Weights of a small transformer language model: 56.2M parameters.
Each number is 128 + 32 x the weight over its row's rms, rounded and kept within 0 to 255. Layers, rows and columns count from 0. The size above them is the row's rms in percent of the matrix's.

# layer 3 MLP up, 1792x512, rms 0.0443, rows 443-495, columns 320-383
size [102 107  91  99 108 100 112  67  96  78 104 114  87  98 102  94 111 103 105  84 100 116  85  93 101 101 100 107  90 110  63 126 101  96 100  90  84 100 103  95 111 123  95  64 103  92 115  91 105 104  96 110  99]
[[146 134  99 113 100  88 200 110 131 144 164  88 160 153 111 165 123  65 127 184 121 126 166 121 120  80 167  68 157 153  81 153 122 119 114 180 117 105 115  82 144 155 148  84 135 121 131 154 174 109 151 184 110 138 105 142 123 128 122 100  95  79 176  95]
 [110  80 112 143 121 166 125 143 155  64 114 182 154 170 129 198 158  85 179 132  99 154  94 110 159 123 161 101 127 144  78  98 165 138 112 151 110 126 120  95 111 138 143 105 117 129 194  91 151  58 154 129 189 129 142 109 125 121 127 122 145 124 196  90]
 [189 144  99 106 159 116 101 116 186  89 134 118 138 157 144  99 103 123 140 196  97 126 137 120 180 160 117 121 140 100 175 165 118  91  83 136 115  94 127  69 151 138 199 152  91 127 240 117 188 139  53 134 104 145 139 119  94 124 116 132 104 152 146 142]
 [218 103 134 113 119  98 134 163 192 101 104 134 161 159  95 112 140 115 182 144  88 199 142  66 132 114 149 101 125 145 174 161 177 113 100 121 109 116  79 100 143 124  80 107 157 138 152 133 158  82 123 131 144 126  69 151  92 133 156  82 132 185 162 160]
 [184 123  93  97 189 147 119 182 176 113 111  84 109  94 111 133 106 106 134 132 102  98 134 127 166 123 124  78  96 145 152 146 171  90 171 204 137 115 132 123 182  97  69 112 205 168 127 136 109 118  50  64 151 191 115 137 123 183 119  37 173 162 154 116]
 [192  47 122 120 134  72 151 108 165 108  74  91 149 136 104  95 116 147 160 161 112 175 167 117 121 136 141 152  85 143 146 162 167  86 191 169 188 131 100  51  83 106  99 100 126 123 146  74 131  58 100 172 109 170 117 124  87 141 164 123 119 100 143 115]
 [116 127 120 175 164  53 110 174 174 134 121 102 136 112 122  64 133 185 138 181 146 120 150 127 129 138 109  88 119 226 175  95  92 107 141 155  86 139 177 124 146 137 159 132 136 129 148 135 124 167 112 129  52  95 117 159 142 139  63 135 116 147 114 124]
 [205 130 120 114 101 127 157 127  78  70  81 182 132 118 123 131 105 149 149 108 102 142 121 121 101  92  72 143  71 129 116 126 157 125 147 179 155 143  78 100 155 170 133 100 160 215 110 155 130  80  98 182 110 154 170 111 127 153 133  99  91 160  96  93]
 [168  91  92 127 123 110  96 159 138 112 102 159 168 119 108 152 160 158 148 142 109 228 181 121 147 109 119 143  86 139 132 100 128  92 145 107 156  82 103 142  97  86 130 104  91 123 137 159  92  85 124 147  98 101 148  87 141 110 164  79 149 118 194 140]
 [142 109 119 147 131 121 181 120  91 158 131 110 128 150 122 107  68 164 110 118 124 182 103 106 106  76 150 124 146 131  76 146 102 105  99  59 117 119 128  85 135 114  94 140 142 136 155 132 107  93  49 124 165  49 120 121 114 162 142 150 104  82 109 150]
 [151 111 120 159 129 112 164 131 167  57 141 132 168 132  55 104 120 101 161 177 121 168 110 112 115 141 157 122 103 157 153  99 130 126 141 127 151  90 126  52 124 139  65  64  57 111 140 126 123  69 141 108 159 152 108 149  66 144 164 126 167 116 146 127]
 [114 101 130 114 161 137 171 168 140 185 106 147 151 154 152 108 140 166 132 150  89 119 134 124 191 101 158 186 134 160 132  68 210 101 118 161 157 127  46 133  77 122 115 129 125 126 125 109 157  87 111 174 116 144 146 126 107  58 122 129 120 149 117 102]
 [140  97  79 118 165 111 110 203 183 147 101 116 136 170 130 135 152 142 230 161 103 152 156 134  65  94 158  73 128 130  83 129 156  77 148 138 138 106 142  99  39  74 187 156  86 160 156  78  87 143 105 171 108 101 143  78 131 150 117 141 132 137 116 118]
 [183  69 113 142 161 108 140 221 169 121 106 116 183  80  65 136 174  80 144 205 115 141 154  65  98 125 150  43  89 165 153 139 131  69 193 143 150 117 105 125 120 121 139 131 109 122 146 119 132  69  98 147 143 103 145 135  92 149 110 118  85 125 154 102]
 [169 128  94 108 189  68 102 160 136 155 132 141 143 124 117 100 134 110 138 156  91 188 131  87  83 105 102 103 120 191 125 160 102 144  81 158 161 121 124 104 104 104 161 119 161 131 153 139 113 105  91  91 121 119  70  68  63 111 128  85 152 179 171 122]
 [154  59 155 170 179  96 139 138 176 127 108 153 174 117  34 173 167 148 193 162  83 128 138  97 107 111 164  70 106 142 118 135 128 125 145 111 179 150 174 135  87 140 115 118 134 127 152 116 140 116 120 166 148 118 122 122  73 119 189  94 128 116 159 177]
 [197 121  92 149 115 102  91 155 159  94 102 114 165 163 143  79 138 136 137 171  75 192 111 117 156 101 134 101 100 134  73  71 155 125 174 127 128 128 115  90  99 124 119 102 148 118 164 164 130  95  82 142 122 122 116 120 143 134 103  77  54 106 160 115]
 [132 106 117 154 128  82 133 147 165  90 115 117 171 130 134  94 115  92 131 174  58 177 192  81 103 120 133  70  78 135 141 123 141 125 133  73 128  96  65 128 134 140  55 126  67 150 137 170 143 119  92 110 131 168 109 110 111 112 103  89 126 158 158 106]
 [110 127 158 180 197 136 119 126 159 124 140 110 143 153 106 136 154  91 110 128  97 122 122 121 121 142 138 143 131 149 197 185 122 109 144 164 135  73 128  81 126 142 154 114 123 143 153 130 176 114 144 140 119  76 133 162 115 165 164 134 145 175 140 131]
 [139 139 172 112 112 135 173 106 119  82  86 149 128 147  78 107 154 118 113 120 163  87 108 141 124 124  86  96 140 175 142 153 118  94 115 125 110 171  82  98 110  95 132 157  83 145 161 122 119 122  96 118  99 200 152 110 126 112  63  75  94  79  93 145]
 [142 113 128  97 147 116 130 159 183 128 100 172 155  99 116 149  71 103 153 170 118 113 129  53  35  76 151 140  98 112 148 137 127 105 111 151 136 138 132 152  93 118  85 155 134  93 151 118  93 131 158  92 171 124 106 148  76 151 176  81  79 137 114 144]
 [107 111 183 140 107 129 165 141 144  53 115 160 141 121  84 117 190 102  85 127 111 169 142 138 132 123 157 127  69 130 124 109 204  81 145 130 115  88 161 137  45 164 106  77 115 148 157 122 158 100  93 117 114 190 109  83 134 135 132  56  94 140 194 142]
 [199 122 116 130 121 115 145 135 191  76 123 132 151 137  65 126 150 102 147 173 104 178 171 113  93 120 117  42  89 186 148 160 159 113 190 158 195 132  89 118  85  99 170 128  99 142 164 145 112 100 129 110 124 114 127 120 102 137 109  99 106  94 129 139]
 [ 91  97 110 113 105 120 184 114 110 135 111  84 158 107 121 120  97 106  97  99  89 116 134 109 159 108 192  85 136 119  54 148 150 123 140 115 109 161 139 125 135 101 129 110 200 113 104 231 130 119  72 143 118  81  97 156 123 141 160 167 150  75 159 175]
 [109 160 172 128 131 137  93 153 145 104 124 102 164  88  58 113 136  98 142 109 146 114 101 108 149  95 189 151  70 117 121 191 166 161 118 167 100 101 162 112 175 138  99 154 152  83 139  93 114 128 104 137 152  86 159 171  81 161 157 162  32  55 105 110]
 [188 143 139 125 151  88  98 101 135 120 116  82 150 152  88 120 180 131 190 150 114 145 132 122  82 160 117 163 174 157 121 181 118  42 156 166 145 159 152 152 142 126 122 143 162 157 167  98 108 128 153 110 124 131 173  33  95 112  78  58  93 138 123 102]
 [114  92 158 113  95 144 107  87 155 121 124 197 139 134 116 152 111 105 116 186 114 134 172 102 115  90 187 183 152  74  86 108 145 160  55  66 108 196 138 134 110  84  95  93 164 101  98 148 103 116 110 170 135  96 141 102 149 131 128 104 132 113 138 134]
 [111 103 132 117 144 125 104 170 158 100 120  89 163 110 109 100 191 132 156 166 176 157 131 107 158 176 120 170 146 188 172  83 192  86 144 146 155 144 123 125  89 124 103  67 128 139 177  78  97 132 126  73  75 135 107  92  82  95 145 120 153 116 139 173]
 [152 119 136 160 158 117 183 102 167 134 131 183 177 178 101 110 100 124 160 204  49 147 124  92  77 105 160  77 119 143 148 173 133 149 194 107 104 144 138 113 118 131 126  89 146 137 165 126 136 102  80 151 119  87 108 118  77 130 114 116 151  96 119 133]
 [163  97 134 157 109 112 165 153 189 103  93 127 140 134  88 145 217 154 134 136 127 142 148 103 136 109 159 120  53 146  84 102 166  78 115 144 129  98 109  91  99 125 103  90 140 125 144 198 183 101  87 132 124 133 133 115 134  73 116 100 125  82 131 110]
 [187 125 135 145 122 129  73 154 137 116 134 145 198 168  62 166 132 175 159 109 131 106 111 163 127 136 119  78 139 163 144 181 178 147 129  58 138 107 140 109  71  50 112  75 126  92 136 150 154 127 138  85  91 102 134  58 120  98 116 105 149 100 192 119]
 [108 139 123 165 138 121  90 154 163  87 124 116 156 114 103 141 147 108 124 108  96 165 138  79 155 128 157 167  55 109 118 106 153  71 129 163 139 127 123 125 111 129 132  91 161 155 191 118 166 116 115 181  78  58 140  86  66  84 110 127 146  94 116 129]
 [137 139 105 115 142  74 119 151 141 107 154 170 196 120 119 142 124 166 165 153 108 114 112  85  66 102 145 145  99 158  86  79 126 122  96 136 139 136 133 110 120 136 162 133 145 115 162 101 172 136 153 137 102 172 108 103  33 116 107 112 117  43 169 153]
 [123  92 140 152 164  86 128 157 145  87  72 180 171 106 117 113 142 129 160 146  88 196 156  95  98 112 121 148  67 149 171 127 151 101 139 140 148 124 148 139  93 115 112 112 110 116 127 124 115 106 129 109 134 140 116  89  85 111 119 156 123 183 150 110]
 [151 115  98 163 172 133 146 156 153 106 119 168 165 105 129 129 156 102 167  89  90 166 119 115 118 158 149  96  64 149  95  80 175  83 189 122 140  80  84  82 126 170 129 145  74 122 131 147 160  94  90 108 106 172 167 139 102  87 149  64 105 168 159 136]
 [135 125 134  69 170 124 145 164 127 112 125 116 151 124 122 158 139 139 138 186 103 181 190 106 122 129 126 118 144 167 184  94 172 127 142 123 155 124 146 131 115 102 130 105 136 145 170 162  86 102  80 116  65 106 135  96  95 136 144 135 121  95 220 107]
 [157 116  83 116 139  92 114  84 187 141 109 120 103 152 130  91 135 120 116 143  80 156 204  99 101  93 147  96 101 100 185 183 132 139 166 116 125 127 123  80 124  55 145 171 148 107 169 149 101 103 134 159 134 138 135  98  98 116 117  89 130 123 163 161]
 [145 123 148  65  69  98 103 108 137 113 152 152 121 116 127 152 131 148  92 151 140 190 213 108  81 128 142  81 138 151 134  71 122 147  80 107  81 151 137  70 111 134 102 142 108 150 134 107 173 131 149 152  46 163 149 116 131 111 109 122 131 101 177 134]
 [174 162  45  79 179  68 147 159 153 101 109 178 161 131  94  79 179 132 117 169  57 140 156  39  84 111 134 118 101 148  93 119 143  88 102 111 138 126 153 118  86  65 163 119  94 119 146 139 120 103  91 155 125 121 129 125 100 136 144 130 130 179 148 134]
 [149 100  63 185 162 110 126 132 119 144 142 154 141 137  97 177 106 138 160  97 107 111  77  83  96 123 163  95 112 162  86 146 196 120 152 125 167 155  46 149 108 132 166 146 104 169  96  63 106 133  63 106  99 154 159 185 101 144 185  69 179 178 185 147]
 [133  96  56 117 162 120  88 102 157 130 100 159 135 119 127 104  97 146 227 127 187 206  88  98  88 121 163 150 142 104 158  90 131 104 143 132 227 136 138 159  74 138 104 154 114 153 144  93 139  90  89 162 140 117  79 106 117 105 181  93  78 182 126 110]
 [121 136 105 109 170 138  79 153 134  91 131 139 123  98  90 140 150 109 147 165 145 156 219 105  52 125 133 127 112 111 116  66 132  95 101 122 132 125 135 133 132 159 142 164 122 135 137  88 135 123  80 176 121 123 156 120 142 173 120  57  82 127 120 158]
 [154  91  68 149 162  98  94 194 184 105  90 151 191 146 123 140 120 114 127 187  89 180 140  58 112 154 159 112 101 196 128 126 148 101 164  87 163 106 129  99  81 113 119  74  94 109 178 140 130  61 111 130 103  87 153  83 133 121  89 120 112 110 169  98]
 [138 130 144 135 195 122  93 151 154 108 162 109 101 170  95 136 116 169 197 174 132 167  98 142  92 180 170 111 125 163 171  82 161 133 159  72 144  77 162  99 132 139 198  99 153  56 140  85 141 122 115 140 142 169 116 141 140  99 148  92 144 125 131 106]
 [152 123 118 137  82 105  78  97 100 115 164 110 123 159  99  82 108 142 108 164 169 206 109 163 154  93 132 145 169 139 138 163 100 116 112  97 157 151 136  80 140  72 194 141 101 126 199 174 150  78 104 119 103 124  94 140 133 138 147 107 132 172 125 123]
 [216 168  69 107 141  87 110 130 179 114 148 153 152 140 143 143 158  85  88 185 103 121 140 158 108  76 116  30 120  94 135  92 100 132  94 113 139 161  86  92 141  99 147 122 185 143 166 161 155 116 135 103 137 169 141 116 131  56 113 113 118 135 160 144]
 [192 116 142 110 105 137 147 108 125 192 121  92 137 143 118 204 116 138 107 147  92 125 115 117 130 151 129 144 137 184 158 124 142 128 140 117  94  51  60  84 140  97 143 115 186 110 135 184 133  96 113 107  83 132 140 154 184 147 111 113 149 148 142 133]
 [154 147 160 125 200 118 159 133 127 154 124 123 149 157  96 178  96 103 136 130  73 140  99  85  61 193 155  51 130 172 152  99 124 116 142 161 158  85 188 112  89 153 111  38 163  96 130 120 122 102  67 138 144 165 174 107 147  96 135  94 182 137 126 127]
 [144 130  92 155 100 138  90 175 152 130 108 144 177 143  37 174 155 142 135 161 102 183 135 113  78 139 154  78 173 110 168 144 152  85 132 135 197 137 170 143  73 100 131  77 154 160 118 164 119 113  96  80 147 180 163  58 164 140 140 118 158 169 159 159]
 [130  26 143  87 118  92 172 194 147  98  85 170 174 106  70 176 119 151 122  85 119 109 100  68 104 129 207 123 170 126  58 165 126 115 127 146 171 143 124 113 127 125  98 129  91  96 125 134 181 110 166 209 180 147 157 129 107 170 123 106  96 114 154  89]
 [167 107 155 100 151  87 169 147 146 105 134 165 156 108 110  59 198 139 148 204 161 121 131  93  94  99 141 152 104 141 136  99 176  94 104 193 126 175 131 139  84  55 107  69 126  98 133  98 131  73 115 191 131 159 142 107  98 171  98 100 127 112 154 120]
 [155 129 133 123 186 120  95 176 148 136  88 164 166 122 125 146  88 181 153 129 128 141 167  92  76 106 160 100  80 157 167 108 175 116 109 132 152 123 111 109 105 163 133 132 130 111 134 134 146  98 115 114 107 100 147 141  80 124 109  86 131 138 181  77]
 [163 122 148 126  85  64 180 143 184 102 117 159 136 157 134  87 160 140 123 132 133 174  91 129 140 110 114 123 105 176 162 187 150  84 132 170 147 137 135  72  66  72 175 118 106 123 182 134 155 110  69 141  67 165 120 143  91 134 114 100 123 106 116 193]]
# layer 3 MLP down (transposed), 1792x512, rms 0.0293, rows 443-494, columns 320-383
size [101 138  96 121  94  80  93  68 104  60 122 117  56 115 123 112 131 100  88  73  89 150  80  92  93  80  93  81  86 141  64 120 100 102 103  83  79  90 109  85  89 121  92  66  92 111  92 102 136  94 121 129]
[[136 153 118 175 175 153  80 190 101 176 201  91 116 155 139 195 148 120 116  93  57 111  90 167 141 213  95 148 113 124 155 119 105 202 109  92 116  71 128 110 132 162 171 125 108 128 128 166 126 144 119 124 180 185 125  90 101 125  91  96 160 135  92 109]
 [153 113  66 156 244 130 115 134 125 132 152 125 178 113 132 149 112 147 154 143 121 118 154 169  76 140 139 108 101 136  89 123 125 167 121  97  66 132 136 164 137 134 128 124 181 155  88 176 143  97 119 157  91 100 182 117  77 113 138  73 183  78 174  67]
 [105  76 153 155 103 110 110 150 185 138  40  98 144 165  80  94 105  93  85 124 176 206 183 126 129 169 114 113 110  94 133 219  82 148 137  59  52 127 192 139 110 169 121 167 137 155  91 118 139 163 120 139 201 141 149  79 172 129 187  80 122 138 110  92]
 [110 133  65 160 138 129 184 142 136  58 158 140 141 147 186 182  53 157 209 108 158 129 102 129 139 151 159 100 137 100 128 125 170 110 159  99 179 134 165 101 125 189  96 122 102 137 142 143 163 144 134 114 163 106 108  90 113  88 128  90 116 171 170 152]
 [143 104 154 133 106  82 122 137 115 167  86 156 129  98 132 145 129 118 100 135 149 151  91 100 131 141 149 186 129 121 130  62 122 152 126 126 131  90 103 152 107 142 146 150 128 145 146 130 151 165 156 160 167 143  84  98 101 130 147 160 148 122 143 125]
 [164 138 144 126 107 102 162 153 147 151 115  97 215 148 169 162 147 110 131  94  99 118 124 173  97  95 150  85  89 145 128 153 169 111 189 113  81 131 137 111  84 157  57  98 126 118 119  53 142 148 158 106 108 160 158 100 125 138  98 130 102 102 157  94]
 [112 102  82  96 174  68  85 120 170 138 139 101 176 152 116 114 160 140 154 118 106 157 182 168 117  91  94  71 128 155 142 104  91 166 110  94 117 136  91  96 133 130 169 107 141 130 188 113 149 194 147 136 131 147 158 108 101 143  77 117 105  91 186 124]
 [107  57  99 118 123 128 106 118 115 117  98 123 255 122 110  89 118  90 122  97 121 115 121 113 174 129 173 136 135 128 112 130 148  93  95  87 141 149 113 124 179 126 108 146 132 163 122 102 115 152  96 124 110 148 118 153 141 134 152 113 112  94 168 115]
 [111 169 191 197  93 157 139 135  84 142 154 154 159 142 125 145 204 150 153 132  93 121 172 108 110 159 109  99 106 120 116 150 167 111 155  89 161  73 117 133 141 119 137 125 187 122  59 124 120 117  93 109 106 142  94 155  67 132 129 155 188 105 196 183]
 [ 83 194 139 107 100 137  87 130 109 134 165 136  98 106  98 142 139 125 121 148 167 127 183 102 116 137 147 145 123  87  87  98 125 125 106 176  91 144 116 174 169 131 122 111 134 102 109  44 171  85 113  70 115 159 162 153  87 143 148 145 125 160 163 161]
 [189 127 109 133 150 164 108 193 147 136 124 106 135 118  73 147 145 116 143  99 120 156 100 101 156 148  82 132 181 149 117 167 106 133  91 111 164 101 157  78  94 134  80 157 141 101 109 151 127  94 131 120  96 166 190 160 146  71 113 117 124  93 191  82]
 [ 94 121  87 116  56 107 115 133  66 131 135 105 127 130  83 111 155 124 177  99 124  54 135 147 108 116  80 127 159 135 122  95 124 130 128 135 126 186 135 121 177 117 112  96 164  97  65 139 144 140 113 128 144 164 174 158 129 130 170 138 125 186 154  96]
 [193  94  70 141 190  84 125  54  99 150 118 155 168 125 147 144 163 128 160 137  76 124 112 128 147 166 108 137 103 124 179  97  87 133 133  45 115 145  87 104 193 135 117  91 127 170 120 137 124  88 191  86 109 126 118  89 104 119 168 170 204 103 119 111]
 [136 101 145  94  83 116  86 165 123 150 144 142 174 179 115 118 162 108  94 110 136 174 177 131 138  88 130 100 121 131 100 150 116 121 142 119 106 185  56 139 144  81 148 112 123 100 153  72 126 125 116  93  84 202 146 146 102 123 115 107 141 120 176 134]
 [ 91 124 147 110 173 171 177 175 131 163 126 135 162  74 159 178 142 119 201 152 147 148 154 108 139  99 191 100 141 149  60  89 120 162 116 134 129 122  84  89 122 105 163 149 170  86 145 122  67 106 131 154  23 141 112 149 114 105 109 140 138  91 187 147]
 [180 124  93 195 173 126 121 123 161 134 153  98 173 133 118 135 110 127 176  38  77 126 140  82 112 123 125  90 141  94 115 168 135 188 136 182 130 137 157 161 102 148  80 128 122 143 186 149 110 104 158  84 149 149 171 135 119  88 147 118 117 168 101 145]
 [147 139 141 177 152 113 154  85 132  81 125 117 138 162 166 113 116 158 150 112 140 141 154  67  87 159 183 115  74 122 131 134 179 159 154 173 114 101 135 107 100 116 137 105 105  93 120 142 137 157 140 165 102  75 133 183 125 133  79 191 177 102 134 120]
 [121 140  84 169 166 147 177 118 183 145  99  98 157 177 132 129 128 116 131  99 101 203 159 131  82  83  73 120 101 164 167 131 141 127 173 118 177 124 160 122  84 150 134 134 147 142 148 127 119 107 191 149 123 166 111 152 111  94 113 123 134 148 139 124]
 [149 135  67 156 230 157 124 147 147  97  79  77 181 151 112 185 156 117 140 109 128 185 135 111 115 114  98 153 125 182 195  80 134 169 115 181 114  56 118 174  74 163 110  65 127  97 100  94 163 129 148 122  90 130 193 166  89  93  69 102 143 203 100 109]
 [ 89 163 126 114 169 211  88 102 135 120  97 141 211 155  68 139 147  89 146 145 154 147 131  96 142  88 123 177  90 169 192 120 124 128 150 131 162 141  94 207 141  97 144 141  86 156 161 113 120 182 169  72 152  82 116 148 170 107 163 152 157  87  89  83]
 [199 168 116 141 133  98 129  98  99 118 174  97  85 111 123 190 124 131 125 173  76 132 124 131 105 130 119  93 127 157 102 101 118 103 141 180 149 145 181 133 124 117 176  99  85 109 126 188  81  91 124  95 161 119 112 193 160 121 178 130 138 106 136 135]
 [180 120  84 108 125 125 125 126  88 169 155 167 170 118 127 202  85 104 158 104 111 185 130 133 102 142  98  88 101 190 117 193 125 124 102 145 161 162 119 105 204 136 144 110 167  94 123 120  90  83 125 138 166 134 140 185 123  81  91  82 105  94  77  96]
 [155 125 141 183 174 113 150 173 152 104 114 105 170  85 147 119  95 116 122 156 129 148 188  98  79 125 172  74 105 134 120 162 150 137 165 104 177 125 143 102 118 103 147  50 126 128 108 148 148  49 105 167 111  94 151 143  98  97 131 134 112 134 199 125]
 [ 84 108 147 193 156 123 147 150 139 116 115 107 129 183 171 126 180 181 138 121 150  84 132 167 119 118  76 162 193 125 202 140  52 121  72  84 155 147 117 124 124 138 154 115  96 143  95  45  95 172 182 172 111  72 160 110 156 112 125 169 157 128 114  84]
 [ 84 141  86 138 144 155 191  79  91 103 189 167 193 133 148  97 133 142 151 147  87 179 140 141 158 144  77 119 144 123 125 117 144 143 125 107 101  90 135 111 146 123  90 190 122 197 155 157 104 102 189  54 112 146 146 111 158 102 100 133  87 159  98 153]
 [107  94 113 161  57 122  96 129  85  93 116 172 174 114 139 116 151 133 150 144  94 138  94 141 150 132 134 131 143 142  62 105 144  97 163 146 132 135 178 130 138 174 185  89  99 127 114  87 124 172 129 176 143 131 107 152 173  81 154 202  81 190 179 113]
 [180  77 117 116 120 166 137 115 138 129 106 129 120  63 131 110 118 143 143 133 105 105 130 161 144 164 113 113 116 129 151 157 135 160 147 140 156  63 127 175 108 150 168 195  58 128  94  90 133 158 138  86 159 118 140 119 168 120 156 162 145 163  90  95]
 [125 115 138 128 156 128  68 138 166 126 154 106 145 111 145 151 109 109 109 117 141 132 118 107 109 164 145  34 115 135  85 151 128  85 144 100 149 143  81  86 125 152 209  98 119 127 118 138 117 167 140 150 144  51 101 124 144 163 106 142 106  59 198 184]
 [182 100  83 175 164 110 144 182 156 127 101  76 155  96 134 132  95 153 140 143  64 152 163  68  91  97 153 100 103 154 157 150 134 169 179 160 168 163 135  40 119  69 176 120 128 146 138 147 119 102  83 191  79 111 146  99 103  89 157 106 147 123 176 164]
 [134 187 118 173 138  98 164  84 162 104 128  74 134 176 152  89 110 130 154  88  91 133 171  99 133  63 126 164 153 120 184 164 125 111 109  97 163 140 113  76 103 124 185 102 100 140 120 138 146 136 127 124 139  85  90  87  66 123 138 133 132 153  92 163]
 [ 88  91 140 121 166  79 161 114 166 146 110  87 255 102 174 113  91  63 124 126 132 127 177  98 130  75 140  98  98 120  71 127 102 132 127 156 129 213  58 134 156 117 118 219 132 186 171 108 136 115 108 129 164 162 107 176 137 206 174 126 160 157 153 169]
 [117  84 113 148 148  76 150 103 104  98 134 130 143  99  80  77 120 123 132 125 153 112 121 157 137  63 199  92 133 163 161  90  65 141 129 164 187  65  95  36 103 117 126 145 148 115 131 105 155 193 129 169 131 133 172  92  72  97 126 187 138 104 185 144]
 [ 92 159 132 134 137 108  98 160 142 121 142 109  98 134 128  49 117 213 116 170 192 170 128 154 168 161 110 117 112 133 109  88 159  57 115 162 117 111 108  79  85  98 147 112 124 189 129 153  75 129  82 104 100  98 196 132 121 129 106 151 126 152 115 212]
 [139 107 127 148 123 134 116 133 155 149 142 111 139 154 153  80  78  90 130 129  97 139 205 136 101 129  95  97 112 137 161 140 119 135 169  96 111 172 149 162 188 115 127 141 159 186 133 138 177 103 119 123 114 149 157  62 171 118 130 144 164  85 196  97]
 [ 87 144 156 165 103 150 113 136 103 148 156  92 194 169 117 139 135 150 146 143 114 100 169 132  94 116  59 124 114  92 133 168 117  90 125 163 151 152 185  67  84  95 137  54 105 131  56 132 136 163 129  94 150 157 153  76 111 104 122 112 142 160 156 103]
 [ 88 147 137 153 112 134 110 149 133 127 118 127 185 168  69 123 115  97 141 119 119 161 136 140 149 134 101 107 154 143  84 132  67 145 121  92 162 181  98  96  73  98 152 148  97 125  88  83  70 121 115  88  83 138 162  96 139 120 171 131 181 149 146 152]
 [184  99  85 165 185 136 109 177 178 152 111 153 153 122 117 124 136 156 169 169 113 171 177 113 123  63 149 118 115 179 153 130 136 177 158 107 183 151 112 110 111 101 121 100 134  91 146 147 115 128 118 128 121 125 165 109  91 112 149 120 139 124 145 146]
 [108 113  85 136 163 180  99 193 169 147 126  96 153 161 157  82 143 173 121 128 126 138  86 122 149 125 128 134 124 140 149 108 137 187 102 125  98 136  77 150  98 148 147 102 110  85  47 189 127 106 149 215 155 123 127 145 144 129 127  98  92  87 138 153]
 [132 197 132 184 176 133  98  97  88 159 180 154  49 122 135  86  66 196 115 134 131 155 134 120 171 110 119 176 179 150 151 129 125 129 145 172 135 115 174 131 186 177 100 168 161  89 115 150 127 134  99 115 108  89 161  96 175 117 106 130 112 115 145 145]
 [ 87  98 174 141 128 169 142 139 137  76 119  88 197 146 142 126  94 189 103  85 137  79 146  75 163 103  62 105 130 171 122 195 159 178 149 115 195 139 110 165 178 120 197 122 128  82  88 148 101 109 152 144 109 119 165 103 186 135 116 151 156 141 117 134]
 [ 88  98 103  94 121  90 171 185 163 122  78  84 192 140  93 155  99  99  80 105 116 127  83  91 119 102 110 157 138 132 215 176 179 132 157  82 165 121 101 143 151 112  89 131 117 131 180 152  85  92 168 125  89 128  89  94 152 186 101  72 104 140 121 113]
 [ 66 106 135 184 165  61 171  96  81 111  97 103 121  92 117 106 169 124 177  90 120 164 111 108 116 139 158 152 150  61 169 104  40 120 115 152 208 179 180  94 156 156  90 108 143 121 112 101 121 104 128 186  95 114 124  80 195 155 135 159 135 109 120 147]
 [ 82  85 155 170 123 129 126 166 128 134 116 177 151 176 116 133 118 150 170 128 131 117 152 130 110 118 105 166 101 150 105  89 121 124 115 147 162 128 162  94 129  97 130 104 117 140 117 109 158  93 146 139  85 146 169 136 153 105 123 177 161 135 164 172]
 [127  72 139 145 107 121 161 170 101 137 119 114 255 133 152 142 144 104 104  80 140 129 170 113 174 109 123 194 119 120 126 150 102 109 116 215 143 123 126 186 168 149 101 164  77 152 123 165 120  96 125  82 116 138 100 121 121 191  91 130 140 136 119 136]
 [149  68 186 101 127 159 116 159 136  91  78 180 175 101 111 106  76  83  51 108 101 146 160 130 133 117  89 113 130  85 122 156 124 168 134 148  91 152 160 111 141 134  77 133  76 116 104 120 131 131 169  54 157 124 168 149 150 164 142 173 104 188 174 144]
 [ 98  91 106  58 122 123 182 103 122 135  54  92 150 184 120 146 198 138 135 114 152 138 109  83 134 146 117 136 130 127 156 153 185 156 149 128  94 141 103 171 118 152  74 151 111  92  78 168 165 165  98 162 172 122 165 104 178 163  99  64 106 126 109 176]
 [ 85  92 149 153 114 129 107 114 115  88  95 166 197 178  44 159 123 116 100 112 104 133 111 107 164 113  82 143 156 134 147 103 124 130 157 132 139 114 207 136  85 155 140  46 134  71 102 145 105 153 125 126  97  96  74 156 146 103 130 145 168 151 164 126]
 [145 114 116 126 177 146 194 161 155  99 159 137 129 118 113 184 149 147 102 159 108 196 142  96  76 182 197 120  71 185  99 130 173 119 146 122 136 118 101 114 120 135 102 118 191 137 116 174 135  69 132 163  86 115 143  97 118  84 153 123 165 127 118 129]
 [ 87 152  91 150 176 149 103 165 151 102 151 116 149 170 131 164 105 165 140 131 118 146 110  89 105 159 139 126 114 150 157 143 183 116 173 117 153  87 101 124 122 131 123 102 125 191 139  96 108  99 114 132 131 119 140  88 139 109 113 137 172 121 137 178]
 [131  17  99 104  57 101  96 161 124 210 151 140 179 180 145 158 111 135 148 103 114  95 217 153 218 189 132 132 122 136  41 103 126 182 157 116 104 181  59 104  99 105  62 117 108 115  91  92 121 123  91  91 145 150 187 112 106 141 163 142 116  87 189  63]
 [ 81 131 159 186 112 127 133 125 133 109 133 218 163 164 174 153 103 174  63  83 170 100 192 102 135 151 102 130 152 137 174 206  89 108 146 124 105 131  62 129 140 169 155 148 156 129 151 126 146 183  73  72 143  46 156 152 104 134 126 133 164 168  55 135]
 [123 159 112 146 117 118 108 127 189 163 133 159 140 142 128 111 119 138 161 117 181 156 180 164 145 110  92 124 130  90 166 100  92 162 148  94 107 173  68 155 108 165 103 148  62 140 123 113 139 162 142 122 154 134 184 144  84 155  53 121  94 155 130 109]]